Weights of a small GPT-style language model, trained from scratch on English Wikipedia.
Architecture: RMSNorm before each block, rotary positions, no biases in attention or MLP, normalized queries and keys.
Training: a variant of Adam for these matrices, 160M tokens, 4880 steps.
Each number is 500 + 50 x the weight over its row's rms, rounded and kept within 0 to 999. Layers, rows and columns count from 0. Numbers have three digits each. The size before them is the row's rms in percent of the matrix's.

# layer 8 MLP up, 256x96, rms 0.123, rows 75-123, columns 0-95
088:500516499498517539491525404427510581510465523527477439486475429531570543421581542539465436493626587435495571493534487514517530474480450488465534475438498460460559470587440546536523461473581498486519501484442444427497470452650501442525413382419546495465451534555565517476503451555558451509
103:412358527412577505476543581414492426520541452608520566496526430555465582532540491519520585523459484535554436491492527553524455477441487491420471427519468479533470520454460488518438537578484502539494523539506447489514524469432486504407532565538510509486543519490421602528496464415583541408
104:522409525418573482451539513438520513525532595496445511476517533566526499503477444539465443502517587465629488537535536457560458521446382415479491430466509552499442533517405549480546516539467564526482518493490506489535559432483556385477538401492580449595511493514519486392431482527558445484
090:520447504503487432549438421449382435479501530442554562536532406447495470508517519463529482503464625516526549498539504466510437607378490468540520602456452564531513544513485529501478493454456479563472469451442478568495440462470551392571445490488572545528476536461552547407533454486419568510
105:433409621529507530513564453428454516500523474515615389430461458529422482525532526456511476503467461493470484514480448466415442520488447554521533514455563468494474585458506404441539408507489485510434505654410447519475449472564560500534547417542473558552530468520461544449504485489475557489
088:530465461501456522466554551547480482473539525461544560440382550474504484486522469474573554497537479453538540526375486530448541428482528535551365549527438552527540489459491470570481483433537511566457537407484509478558624412450552563521568617516545516512571481389534496535494479519440513527
106:585500418608495490495496466517456496529473492486554441492473501403554493495481473535506495544478578528442485507486453452473585404397458521556395501542578544483449584582507522487504514512473472563365548628506554505513477399492534467502521452480486419497476579533432565524534449497420492546
098:487529585487480584525454542428513535493423510535497512498475470527513549506379507446430534546432469566510397568470510481586533600449486364475504489520469416539526416448517522518522482437504531648539501441506486487456515470572452444496549514528540546431381543457500500544514478474554533448
101:546491424469534449484545508398479542473438462499548438518489530578453483538549562559530521530535543589492412499432430447454498522520476471587433466568494551446443540453440491493496371494498461527488408538565485496390511449628547490510537459521561512499516450581547578592506447466465486464
101:539489537473511518442537575545550484555476503476477457600505461572511504499393492481393545493447490527539502453502504497516570484549482525498587524529502352487459541457446531461461477518509475513444423450580495544624497539465508467502493552657463522554571413520532562400511549427522555502
104:475564409594532554426546448468561571435598462487551458443436420566538543518492514520429478492543439556615516480457521548532510496432526525446525469437517445491475571548591575479524544460540498473423484503573520544445373517546458468453546418517500488427425519532532467519465483501491487570
096:507518577580469525477472598565495416510433518498536450548475534414515559446455437512416415489532470539434561504606534591443443500536383524468486446498564567477446441513482387554514522548537476551505454415555486474446493478565481564565410555442459520498546472472475510496489485555527542456
086:533569455498473497543498525605535535358499547463434519455492500516506510463493547578514540494573405523532450474491553578427508571506441473534506461421432530582506498458455454580501566516538436459542499377509502460424576602450570528569494570531543498556516487504544513433544452568520529444
102:514528468582528419488474504486441486501510595533503511595465424404529487501509453495527545520558674557515485460495488451526463584477474477447413474427519442589520542583518461532501598506445480405523477557466484509502561543433538567525535485476466437457589547532443496542435484522475476595
102:428435479522464523480509564469470476525516485458482450493475456560490503521498634525416508527502512471510468582558468580628461542521541552470428410482486460514500533601555559469514566483413565418475429528461436509371513467506456489489489493602572439504525479560570488570500484547514467407
097:459530495483437458592513477576551562471556506494445495546533482554519485527478479446444581573467399471493456545564486570458578451535491388352519488537587498505520524571397516433458520474547480556524453583515516561515463484518530421545446508503514453525380558516481557554474504574500449468
101:524511536507546419508562452556498413543431442612474522441530562420524411403450487598457522426478465521465483489475530478561503408516433538406534527540540528541452476521487433569508603507461495463462544525534562425478524446500500542507464492415475522559416538570493589446482454455499448566
097:486449508571426465499550509414513571505474473476492465456544422504487439458427556545462514513470372426536605470495519538493437489499526549434570463438540476468585489408442439493438502507424550530519524535503432444501552473570484517516438456445457562533509491400549511491534398443504426388
102:567491489481567467583586500498519518539446478563487567540550469458572512482516524480540445511530546395530551450557482440567521544614447446574521449478549532547416389483500441576486507528415540430429424556519503457524542543475438469524485474468455429466594488500449517443554485427479575434
096:474500453562531537526502501552629480501486481519442421516463487501430467429491473486510564439546507556430478542461498526509530590472540585560472461559458492523533465497536607481499389442594494490494434506536430451515507491512567452561488419606508412400531586526419459490568546500430546455
102:471499413511479558462477555538559457428541577500536506430454482446502398549453501467495605449435447414515549500464426518628576540389543500515540457510465551531520521493409554581482554396556491502540556513509489501429457497455511501524485504473564531433497586377484505553506491530493554485
102:425560588443426550437559470528457482551468514500505569531529491596609621534426506530564489517465525469501467497449596453449487488521575563415558433488566433458437508487454521469403480475529422506518473469582456449520499529488545479435410495487526528552406489506468541545502471479420433483
100:398536492437513557532505498527409540556427568516406549545525511496476478611367559537527533541523551471527592430461512523455481458543461456508457533492499444446451534557467444457508393476574429478475486536566562508546537479566558427478544509544495547535511453420531494405553529475540413505
106:524481438555430541433462583443456504580423549541497476486549480515550476494445510532482491434521540489454404512552619433498469386552408425494533509477465580513549496548511438552574516531529513538476509526507549537581529489639411586540471504525542458534509479455499570427487467510434488423
100:527494536450534430588564577459528437486524515471452598407503408434403528505500428508535580406486481534541470544490456504441548499496518464556598497484473473505524477398409508452553472476509455450477511546469474436554512474607408595560532576445562524480427461513505530469461558441504495483
109:572486452481452497522511486455498489500524451547458492407635475451538598416450492488552472609439423428565537497463509614435493530559501536567564397471563489451484520578498441463527506500589510534487476569445483514543497511515566430493520538547464560581486537490438523498497474369514500480
095:501499465539494528535495462569525472384461527499500606519384547506438413444493536613542439417460458461481414599464470536495382548432485524491514561540587517551520568471479518493518535568480466591532477569440517535458487451465452402472502531503438548450459475540481489468498434542494441555
104:528552532417473502505446503493576572464569540508521532462496505485497506589521531460545505552500455487460518516494445456522502491612499479440479491553658504519579479487469508559569522573397525423472477523521519611473523484524533619451607514474429377543497460533473582581533464446525492468
089:471587429549442561412462586474437472602508460544578468487506539486428573464503494478508461589496549506465542537507502484478478481471505493497420535485432446592461536573452445554493598538425534475552487426503434485379495436366474467525494430399565520503521451459469496494500470518485489554
101:489521515386556546474533445544524397463473564505439548575535525572466460512439491574502544579461492525475591544502474570428515513485517495466403460530482541549430542468480572523508511512467514480442505492495515540472599547562547581428510425518436501571389561453561486469509461500560643514
100:410461554509428517433501509440628485430517473477473577469481487497509507556519474512459627597498483492600366515544511443439480524562521448540452511550483479468427591481588521494433490523481505493494523486558563502489467493485403602434493505531430541456549474494449470459487382510511454462
105:445541542489458505419493532598380498490529495584548552519542563475510568516478472508552493434432466554446539498477501558580463448518464481438544448568503479564623450556392440532537519542526504507528548435485477580544448552494501518525522495539510422455447480459425463581532592470508503371
094:481532517463491533399525525434449502408504464474503550489467557427449480555523475442554569429438496559482443455472489459579568491456528466469465520495441451443600525409440460474538513495458491503558502492545575518402476452509506447423412486445540574460562592406493482464477420467630504533
096:512532449449544496495553489476507603494500452449514529534410578552551459495526488517538562521419511537419487511464474485544440517475463580523589546507513518452422609572537367478511404491457567403478446497562450467475521512470532521413375518506532514506433512539453424477494526525515496621
102:563454469463587440529436431500424454522600490500500435531472564514487553542435494501467504550478445536476449454482498465550455481560502410637462473466538502524474506417452499480511538539514557489507478462580410459423450525459527534632498522516562511566593433462467494418491527571465602550
094:519455491493523500539577473550506459461511484432551486601530515526574440552509439515498519578517448484365434498448470489548573524553601450472514481490536553443480454524448455506425491503428560389578454572460481544515573539377465401491529516583516511497600479440516494540480576536486533522
103:561496443483504506559418481467568520501406486483514464492589467573562603539496525553497497472471508453459446538628576476530420496495561529381548480454425503477464580557532517619501506511560578531515496485531407529524465546545431612481417438531507526534456528491469504574499526501521431468
097:510528468403462574385539518556424484507561558529554503491537405384515498495452536512588515472543463467566473476476534498417480544461553480416445519435529496575497508441483575556406479578513534545520432494516600450440559549462564498487539557423522481512406532481592521538455475561468497503
099:527576481468453409501507535521452501499468560598400460573493565498382410409440491528488446514500566622513504470458489563475542514589461503457436478573469542450367500503433523537513441465420499521488562533491458496495491538533516519528514542485509536553499524550434428615567491488520528565
111:491533536463460574452563389564589495433475369501537506481568454567475513535570519484513499495441518456535499562504453485508502560472554593538444523489458447506448603462692480507482565444532424573518507525574450459461479440516465474473472502584507571540506524436533506513480471459529481519
098:566554470533627488571574439475531513557512610490437440530553550488466528424477541553609471525487415483557551419365502441481524507538507458450515469546511469544537463458527504534585494534379562546522570522497520506450576504529552482509477524505481527443525464480459526538531485612460562443
092:472528515514448488557490582416531576512472554509511485461482449497609505486518546567470412481545484510398529507461456503397561441509549529509522529449460533502578560459516510484402470482470581452517420527559427568447408531513492535494459597485445583537508579520459381611524499532517553484
102:588484473628461519549494397532587516523580456513485525428410479450502472474506501572556502485553492428489579524500529394498466535507561587479474536554544527517577556507474504400393594552501411503573475459495461479488465473459521546577546449493453456544468485579493490463535547443489466427
095:523524520504466539491492607519449482474414487508582444544536470487500503430413560535489540482548565515435562553485487500504453429510506488479537551420508453436502400463473526501405532470482450566575549552521550555458506525354537505436531482558554446555500539493443522504383413596410501546
098:460432545419495561579428523513520471478485527487459538501474372481634498560572575437447505488509507512497561547475487520471565412519410474446564432505474538588432474439516500564452510491502542498526496509537449537481462461414537397467459397520464476540476444432480490421418532489520490592
098:479489498516517518436470557490453464472487568511577432495375467460525514539420443585485480484492468517466602512466490435500540528520499514490556445507583524625498586544605561552525462448539451529481601472529557573499484465489481523572526499516450428518424564629431479411515524522445461460
099:474476452444531549503531507468523403464506468475438593556499479449472527587576496483470421502518419579509439579555469617528537494464470550464428496496471497456488499431492512518471519491440477500472505446482481462413499386507472373525527606464540436494465555426515496472499502574523377607
102:490624526513473460574523484429591521366532477529452600452485494506489566427524535513491527458485495478528588461498433574529517563541511493383499537497463444550469489487524466467615456566518530433522465444446420533429519485531523572490534496525523566488456455397550458457521474410498419459
103:515483480466480563459440471521461553530554493467420433585538499520484551439544452503527532490483466575491564528476469624521490532533402487543466523514531520445500554413538507543559536536488435493513644485538367447511417491499446530630510495520434557527510557534437482497495592555545550582
# layer 8 MLP down (transposed), 256x96, rms 0.111, rows 75-122, columns 0-95
091:494501533518508448525457537569478444540456551544561479505519383470470459501453418515401475569441511522457460466504522500457494550481566393433442399484441625479574463518543479594559476491409502512423457476437418544592572546543513478506466463573497527519520532524481402560524553502528491552
101:467561492429473410493464526595517505392516508454539432524571612526496498506525499517386567406462542529508415497540506427539580479485518539442534455513530468432549557515560527470597446495560527486470561520519517608465572600470556502544557486455502474548393471509476486448541494537530531567
094:447464408529469491502476542438518415451457523507399448514529539440421516563573533458446485463516439505504494558480565524496554445479454625474571524427425506532550549531534526540500395541527488446463426557472461493440481492439537628529562577507527474512466540544416519563593487558493542438
096:487519552609505512476529490500531540474473551499447369513512403557547561451502408453468483481434453514509505484572440490525572398564607505476475484424485440480518479545455495549539417538487473491527427449441488478495489588533512562365461457522545457432520569496442468463487468394543564496
105:525464467566425509500476558506502516485470492487528397464380441524512454526573501581515499561552507582478449473565625443486475528526447456516518430391509581539550494482608445521493578534412468490436605485437438463479583489437562421503499502465534438566458467524536452522555488524495496521
093:435516591432529502528505523512472542459462467464546430439465571447440458476449496550573470527472474505500438553542499589418384446499497530523525556449519518437453515476548474555557514421566551428461425526484452362533499502521464462494414401530469458495433465565572469549401547565503500530
097:449576500537542510515470528450423575576568517548501491552550509491371521483540501542544503512479568499420435415516546479546554497439522500533522519489454412513453537525426476537494467491483509357478482515510518389516424516495460505504458496467489455526431569514588484503634555430507418612
097:442485410467487578378516509555501526496443497383604455443471489530513534489607506533538448533427510526464537530504414491593454478533494518562492407540456502469536511514458443522464485474528556507512554525479452475454558674530519486535479486396507520525475507534438549455552404500515448568
102:557535411506549510480500444455545421437542545407490488446411540523516457474492546536503597513549530508535507421557509468549479516494554491595471487412413547558425568438560546511454507518555477562546526456574444493450534602440471487500504471587491442452474553530556530538647531473545497449
097:465473486558522555503477478441418460468499439437454554435489590478488485489547448521509447460618506475470484560561497578452439498481500480544464518515542590526533479543531454477504487440480523473518513467472450410477456408561523516454466457324544541435383586507524509492390517523544411538
105:498541482387463448473418519604489491580480497479509432592540504502473477517522473477551459488523516525457490450469551375440495431542558514448536634498561482492548488507480485528462472496527505560499515544501500334533486533477488555543498464353510403523461462580531476537574537430539479524
097:446550488539477526500583456395522539530522528532497489502398569599412477528579488551478537527498504479456450524432575561505551495527571565509527549599418452528533557533446502578439524613509496510483496508500488513623426573457477429477488525544473462547477501565497491446412503415485457590
095:459447556418456429418523494377469578458619518490477578479463538454517552513513465467456606506522450501642534480513495480437506531511587436585438517502555479558503462454503553535485633514573488566503506435501484455458546505515487480455449393498488473448537490456499454515540558466517463459
105:577479521515502472487585393435529503544457547462462519493533508497515511531545498540478471440483548466499467492462490515542604570522499476420519530435565401538478442447516436453529453471545509537560545459497476386568550338531432593530526507593459444480542444526492504458466604403505496451
101:534453544515520499517614538397474575524527552540577540464520571469435477472471459488498494486442433535529506525478559520522483437396479605484538495520473477520435482475540495610604479561427504508483613535581514448565452546516430431457545465542423491498533574479512500511431551441487621507
100:478526496502537503502556556499539531523494497465482498458521495532506438484475464566443584528510467523538480506445467475559507539491464573508490433544499538488450476479535574524473438489558537542566485438462545452304471592444555456362584416548504489403572527518606532461571503576462547459
102:518546488439535479525496539511488526512475530544459480521481557497454415381560530547471522508480460451517472610544542536555502479493416514498502463482553441535510558551559553499549461552463557542552588454471514535549450475578507520373506512517408512476677522516484441579484428406416538544
096:478479581435496534502426433476503450494502392479483498495459509443555533541540488510484522448538401571538507487526499486519529496530536478509490497413463443531532527490511490561512544497502555519506493461572511604709608545436501620568495537537458543442544424524465478449404455444485473546
102:521443537437513528508464528450464515524486519461537449463455505539557586452483521517497414470496506534504489431512421443448568443492430529512527464492561546499543487479567527517472506448486476533518470474531502398388566564480522488538543474494503502495361581463594570491729508551493527520
102:507563578537503474460526537550614578508500487420518535552481446494571537498430497469554449560407583530457495490483583479502455573477496554428589524552559494462516535542481536589493485494480560523510441534503455455527476396476446493572493526536446581476484427523496591566457445570442596592
107:465503624520456481460481524412469478465484454465568528555443520489519518470526549510555508438536506439561494525520505511470392557572446523437448485514483421470551478524570442504502502541486571523544553465483550515398485692539525528547515430553399572509480577587530509573535451504460522471
099:426506461520522554491503457523561508427442530476549559491524459427577531494466519471462451494464504528616524539499519406477517478446541424484471468413521376527548476539451415525438476448473496470471476502374521571565458403610440542523535488515559524522515479458463504459373563514462418541
098:479460545480526515486555449481442508543488530425437462441545462525510550525536518568523514534495539514504480555447513481514541525490530434508539483507462472507450531468451613481483502440429481477574560494496448399430524375445455540505486508482480480591455619457567585456306479568496586486
107:479475400450552467500491481546559395463435510444518533480531505504591511421499549518520398520524538543457546581458502542529495395460464504570478511542470518515376419492470469585555518559479593437473494515576504441559515409503531474500444494500478516523588617532498434562571480414477481514
100:529484559512489550511564470505490501444520554528463456531496512585497491558496491585558381544437481470527414495464520404532506375539461538481433430566567546512556531512465406523489543509439551438517500413535512512437422519506550458419397417532527467541492507453469474465406518461559610533
105:472528506564440537514518528401526540509453527516474517490458466347423473551586466475565571403455509355545490545414542551483531516515533497538462482479539499446449447416517435466390488501409456523400466449530509419497504556451501399502470461479466470478515512582502491543495516473519565478
092:432468530492546551517501595433481492622502535477495552465502445538480509481435503542412527444580485531353524560516457565472539408564469484446503479469384517458543495432442438530485532593555508555483435449507555487417470437559495545468457495435426507532571552567551473487478489556497482444
106:483514519486528545511485440524464444529528555493351488597417439552488568404491492558492534536559500399437489514580414454487478508442463558428422576451575482470549529549539506566493540409521550447479539552502470505492513542501572571598423538463565438502499463502489464441556481489450561467
094:557536539486493449520458454506459462436433528504449503405519441538500512577543570484573484406506482478523613482481540472494485487539472568442546538514437476453442526446585546555518535504594530518551564480480448485488450456445433503360506539645468566496516479448539581500570527489468402452
103:528534512487536449587448521528556437474537469430517522570513509489496501623464474499529474462466487499525506421507450451551609545453483466524573467456466499511465555443482589552587455562513527556435517552533434396461434550506527449375550503405500507509496429450389557502441565471493447569
098:502492429461573517541537355496497514424570466475453536481475499455540475500508541583520469519508430494466536606510498538516451491531538472507410494513566507580482491506429589402545569457543462433588458539494496507507467547446463528561491460512556612497470472488413518496428436550495344529
096:503487455529492540472519551558470572554564492522492492413529456500477437437569478477492420434477505579405517496394392433473508515470423409452486494498455536529565581479461519472467470514539421482464528406514474454530511439491393525534561494535479358543524406436477470485468489551438530427
100:460460520481466539430454497509509479499502482466521407500445528408471518491469588514515561454485464591488590522497630562550459532466430539462466502520493480526540487457508550418539567452520525433535526415539536654464584521535456581475543470548437491406584505549453552567405517516480536531
095:540552583497422559473473406452631553526544577592469492498542531497490484491464494482507414499521445524522492550492529489557632510494452429486564568482621413459461520498520448565502482447553426494436533441486562381463507480550508476533563510463500509525400477522549479526471450495558540569
108:518440523542464536486542531476468500486484486495420511418476521504585449526471428507438545491431526510499456528463430475509471464487490578532465538529635538569555556426475526477560510524472441564548500537507491378456496672450410498501403431503484468488560490483560404464484544526419458433
096:494513485536466484499525414478437517560522505393579526490443439382519460498476533514526462454508517473462488500527453509546431544659466494506399460586487562442536515505513540480546473561443479426488442442409438561469445477405571458542552519448568555458514514452489494440614499535522453546
106:540523457515400467501510590530544455520514523566516527482553448481430521480410389495457498528528605524486573506495534531540549407518481527417387419528450431567470533479454485515480542485458453500519453499553462530453428353461528460553545442463447525531503472438459512513578573459448553422
098:455456399562503437453475543484522501551571476455601530496495537436508523510509496562454444518599537503502546660512473550514432422543505535540506574508457460520548491495531435486525510520501516465569513542349511481505540583480584581536492589435537552517471554504377462478513457487499490569
095:547510389388563464490601440527483523529535561442453522436464540519447504494513451498533468510539525571470485507483587498478501547481505381538550518488360520514400573486557542500440495523506455472469464488449550472435528498525523470481442518534570487507610522406559484582554436435453425442
108:561466494463524538504490519541520503511538407536506548555490479491483529486533459435546525483455544544554416516478528491504556549524582450554586477487593484435496494544487506508487451472552557571473483381471572584640421616432540453588574494437469392427452463451556503443538498474514516519
098:510556538431473446526499487619527615450388503436390504506422442445536441436528518555495520535517536471508551487451377513571484552536517524432564493612518468452493548510548516518520555490502479518407578544549506490470467520518514481530513512522501509428503557568593541542457389551455497446
092:559452406575522534515405532483537478458418503505490538476518490460516482522425486395475564568490546375450499452528537594542513548531524510581479447489590495486504436498555551593494454442594471549461466489527521484480457535451494451534550450458545498513531538486604491498646446493469480602
098:451445510472483467489519494417437475500535602544509462517527598567509465471527540529604473480489486538512457526509424479492399512547512466601551539555503517488526510476564554516561569523489652552517492558550513359515569464507481490501513495575428483495545548576504511471342438474518466514
096:523527504553411502527519515495475487472637544489524556500500450453461517436453418532591448532496576476515529542479547460463497464438543525564537415580516496471453508537443516509562494493478492468554446594455582428515455421517413495424517551493484500532349492477520575488583436541592558562
101:444534476421486506555475484537451413478542474475476560450473511540544491517468531477533525550477491634490444520537539451494542498619520466584449499467504433490456432552478511539539475537517474469524445535514432423535453474428458472504556475437434550471511475398631506595666539464469447521
099:524527413527426494502496540479485438521584465526509535509584507533539533577400523560513590560624473451502516498487477554443487521508484496603591536503460551448521497554426480479452469472531435509553569440449481404447485582534569471514434457472534527567496526527504526481677488525553524470
105:573469454589512493492467455395428463498492459492527560438515609571496499512514501536545497418549524467520466575559427491462431476542552456555490464503482604491490511473530572507532461530517439479400533478513449377472486441459522541590380447478492482528525517582435507597404453486444509481
099:430551438471412470489492524465431462506581435525518471411580518473490508544423571544453511534548516462499464449475649440486452514418516442463430490447465504538556524493499566430420330441524419438465531519553440450527502511526477496548414496517574513497513443468490563493497522535489452475
# layer 8 MLP gate, 256x96, rms 0.136, rows 76-123, columns 0-95
107:420419530454551499568554485510476479591472519542450526502577415471562521440461540528480518532493467504515459507479494609581468426589454529495468456607468569532522560521440579470495474522448509583374502567442527521589539411473464470534551557420571533461534516463426507535535521431514495467
097:613412507513612530565594625463452471465534509534565464551478489546500536467490504570469437403501596463611493499498524438499488582500486534487500503524492439598466508480525489403392479508492531435566508476463520554575513440534526486453439457529530421527482486531540548423474491508472461575
095:527454529445467557545542535566534526583497495477469545456515402469467480449433576480473422387495507557542503532399579475580470515473440551602559520442432553554535476503458504458504483465542508486502545566524454522513474413437489413518547574470524503427471507523502583343504489464528571537
116:542494544556484522549478458509467463462492475415597502548530517459472522440534537568530534495495584520510487555495437481580565477586533532474512460609466456649547551523473516561427449460467591453518479458508487633503487371515505516411545523473521448504489507549509484522451590464592438532
088:417507525513456486460488491559480566525444520466521509501452482576487446493494553497508486524362535413466380373539512603569458539474480541498422545538505409477563524511511483477516398564404572449479420468468543481506416545502504477621525503474515502471526528550523493534478498540603518562
109:449549455491512544442452513476446523574422494623532418509488520447536533405480401492554540547391542501403532479524462426499514516513489524435449423568506489486456610575504477446499589437434509478460460454522520481435460479476486551566529473572447447552468497575419448516490588512498528553
100:528488497409426477458519502442462526545472554527480538466535554460456454422540515462429577431486482491511561544524526456518545461507625463543553547477543494488497484484485560522571504567576518533388546556585439488640489473519465515583616454460539530500598519504557557497493550437420562520
111:541495443484560425523518538417476580588445447542415482557560590572412503509408541566517487444497548505515389492562446514489573542522473565528479424590481468425429531492541464486478507462492465384409485507499471556475504433514579447536588489539540488529498514464556593524513543464492501488
112:502613551484558476481524540570494474487475498540515498500451487608550461508459485499457502405416501613487456459503460478464543486470533511474606539439468453413482603433473499465465423464580461488494472442569486516535581536481484455475409525592515531582451405541543534496578531392493543543
108:443511526444483512445472468494463611498533591548528524387462482481548459476469557499480560544473612442500461454507500547461639503496556546474429527623472516508574479536464496428484489455476510446542561455468553586610522538501584597496542440477491497514495506519507443415476527496460510603
086:514562437497537523425531569486522562496510396503533468473504490503519448472481485484402460340479511517492556472460549482546486488425554498436432598432468484570480587512579525456521452452539416526396451557539485418424533565478545627439516498455539481453482563546526500532489444498457513492
099:515499447579539545562513594589592552516432475492421419549485468492448405420396513546464576495568472471460549460508586537495595486559477547459518506572502518561477530459455519597545480534518515488469490404538540467488507481533615536593519545571467456537510546487489522471500553521440577474
102:503594510530561470530509557591560452430518488471452665524499532443525538443512515517567528431462521521599457487445517499595526518584435524514491632475454517463536487501537532445483452529552469481440488510501479545497459465507497405521553598518547407486524500447516499485377454435531446450
098:534550466542470494496525602530583512594501426437500450422445544560515431502453544452501439416462550350519512451547540475546524497467522445465428570471544513477548512446429556483474510499386496453530458557486516526540572466522547452476536503572519454412540455572437473481492383477503541447
104:447423475567473614472504420564530488423464576486459498437595425527533467525497494520483489529430499548386531545529535577626559491511554536511565500514457460462561581575524553549584427460536546569433473477583386475495462450469473518478480522530439469476446514501508498536475506473573456497
102:505582480479543526455577490509486625414523519442548568571498454552526535494462497499486551525434559492521539521528541547546497558574548543544494566492437467608451461539528477505504471503522562462402450475601518514617550461528450503454504520631497507495586449534471565542515513451374548536
089:490474413502486517538503430501448524427474446565477413489495498549512519472550541501472484368526507521507528426520457381441495492568499542516528551486623599428518515543430571498437548464461567461444571557513550519465461472403537586572514482606514493571504525494548556460526537541578538536
099:551527460518568420545500498451564473481506410546495506551534501521471474434537493559560460561448415542503460512492568472527475596522508521533461427527412473462505414547534537572576567542419584441579602540573528504495564522560529570522506497453407412472543493540443513439529457519541604500
090:513474489573531518393477447525496494511462486478523495545435421467546479485530522494528511582442542473491504541563544430515550496530529463551580495481605552611436549519470437520524422491341499505486472562552587478581489467555493497526484589502420630491510473586479514490431465556479547572
094:480448436507562569520457383588489493499447454467459534514553440525492456475366488463469516464523519466540527505458432552619425537545468479467603665490501448523546523496517485527519530521518536511421540423596603550568486498477471543491499553573511561505536512503496507469492526411481437506
103:515442477492504606455592452484509606488443431510467446434540453550432475472516559459476624461530491509571508459444499561464493414527534510539447421464543460528474493537555478488524455467474428506498466625586451543482488506559465576541512525606551465536629495472471463517507523453413461462
106:470469532554573576562433512534528537508568533463600384596466499502535512422513490471545460567481553543498517484522474496545503506518540590473448564473495491553448513591480568518532448472448611519461424500542488527532483537468536426550477461448450459596558465559411395539491561561435423491
104:518495497430545525459565556512470489538515445457440510539446505536491483525409590541421458566414527525478410472549495585582540517456437459395510500537547447623442529554492497541508520461487533458493438466506443506513527411552472408427579477528496399418519467552461563497485521547516553598
106:551453547569475514519514518509613488510520486515480441472490349513510420495590420479369495456483492491440544499571499552459506551477513518565465506464484346480422449488475603436478524467521476549475479543500474533532454492509436401522525516515528566432490486532523467526449615579431486472
110:484475436542473498494469599542502547507474512505468525465560523488431459460482511439493517496427602384475461515557475508468498518597574475467582467515501527564443475503456494533483542496543486485480501481488396589585444422513554452505607534589502545557669487536559520396474462509495431486
089:565661459577431565464450469534541462528438415477481454489440457516482495408534416498547550453499505549489521465515530510427625597473548557572482544458547574524458499477514474500471460462461496495470472456539514482407530498544518520544463482541518411510459635473400476486555463528480539540
093:499544437513611465518503536443486542484486470583403452497497532500498455403487557555463511492523457463501474576555537537474430446603475508469455450491512547476461508604525460485495464403459484516462381512537528480542578475647516523524559546551483481589542447570442560475503469508373519493
105:502513450585519502470484555535503598621390464540534545524500513513473467423506429537496497532478493508397499434529575475499620480508516546426383506497510485617511543540487531479475540543422553591560418471476556480439405475446473441541513512541486496503597474521493588449504536436473507493
097:513438497525651552511515531496579484469562491590563543541466407597542596562450536458508599471543582493551489491439575534598476506455562458519592553491495466468486520561525544506545507544569494532439465578521482559500515447519511494501466430438448491436473567465526563527469563541452559517
096:477489493388443499573517502500471475517502451497551536559487521549489479423464436457480461475410504462525605494442592555378586542584498541490499568520441552469472561530488484401466606496537572492553454426516590531429494449532488496520510486536461438517511575498556588467443532432458468577
097:553480427503453500436528540477542458509507367521458468570450444460506509448462630524459497570421534482448519520467545444468506580547595510479518448512488429454438486500553488484495461415492516479526436560471533495506453409346467476444541524431533535487581579481563562520465419569500481512
089:542544505583472489493406411499529463499498497446463426593439497477426447490446541496454556451437414506540487539425587494512512472543503500441538506535481434474543577478523496498497480477503494433500601525536504524567582391448409541457609398480432541496556495551486517547531592433476442560
093:481433542429630526505427600557612588528412520541479525562405474499495474472488505547419560538469481442478471469504505518505385519401533512471508581526579486538548531490450540413472494625521540518457481537571533502597461532483495505513490453462458459480463504507522453484479414479453473437
099:571500460546561453492541438392439599481480507519540419466539392484464444428608474559446562438535489412482439441403530394526533538480553494464506505473514506542511557441526552505522529522534520535497496586507541557551502459424370576533503526528432572423509503525540559520497524501490505469
087:467517515509498487478520392502486554531478467473532478419544534534427534403413532578550504483532592519500580555486602585527567492495442478610446381485557507518361532502525522517567496609509570539543524497473484501562549519533520600464536556495504455445480501499500510480448529463505422574
100:427455547556490557524481529496553551481433466479448542433504305492496413543506490457452543503489498514475567540522421535571501476441452465460431597510397550529483479478572560487499349514467499532509497524487539587603479442493481468536529588504539554464456486478557458511449494505498511448
090:486535488456561471423514565457517549507527504555518535448529523604525441592516439573467391412449430435485467582472550527534508473534518457538487600533558535531505533512521564478457474521410555464485388467552543507412447521571450540543556598483456544511472533596510477562450438508480572492
097:543537447477535451510493491564474509426477584550372448493445526597485471524387528516442580445494534584467526424449525475523461565510531524526521576543464514527436596518497512516533402437490531582525466521469441526424518522445509451562483595570447561511516526475491524413493584536422554450
110:424485528417571522493520518524467488507468467501416484520444406525469500459489522477559562569540559483388480523523563473487519488597589420545548546540554547539546515590439547404425517506507565532539420471526646556586498491579450538469514539523482511444499501452510582443424533519476462513
090:503379492543548593473535578522454529408450468529523488524450444495524470487559441516470561407522519424422435451487443478520468485518423548527483471487426396513476521440566529511561479448566521463448401429527475551562478393530454503609622520540543465480496429443499530519517533490490482489
085:514456566524459560482484412522564453579485455451469432444540500432526624388499491425585537508495535478495502368532527550449476409500500501515482439560530513499508432429507492580542489540524524604534466497416472545541517471527534468427527461458577437541481456591579499541507422544523468540
097:447522502488491643561572557547540517532528458467639464524478410565480595494483469503497499555528444514470479493526494550500536650524516487539490500516475429516464458552479533499541548513478640532530501546456505502506568408464412442494470572439564524445573544479437488547515427516465556465
099:432516424498490484512581606482445627505523492540544443543512449512461486535506559435478550521489522492439490506515466604516511460556500476479545535461485508509524493543470412379439381614430443509509436520488445526455451488460589550496511524559504529502510531618456404468436495514435561552
099:502457584526512477493540509451536549546432473492553583536501525437570370506423482555550510455533557486431545484449558496574607477524476481551549400461604476597478488442518579526491516499463624493542445503518511540525498435479458472442515461464445433505616440512503505416445546544482494483
081:444500524547556415538371479520515417518568563469446475515425501495470569542481447488546419527381544537476520485438443449476507487572511469550462418476592478585459538467472534502571499507503469491497478551568505570610511450449495446437520518408536444562441509459414477496475575474543457571
101:387394540489543500444488509418537560510507430437547463538488498474465435429474575531571504453498550483397505441575454490510519473535577544536508445582490554469451451524527405448456428571447505478522457461496443472514521456519586579520511503448503452523563501584492523466490418402502588421
106:481496492557553501526520453552596633483537502476477494551473424514410512412475560516458471511529573528501529503552450448558499446530489532468504567476524526442375464552500555485572560458440467397469503555558517480561489437539529515563460542627514508527513483600588505408496533438448496433
092:481538501552465546549449507583383502522381547644496463449579533456558497538451461459518549454479463566467535419479591491539571469495436540439477522572589504491491534509473495606486500517523514505458527463407481426497507490419511480507482507501470372503412553476396526531508508476517544525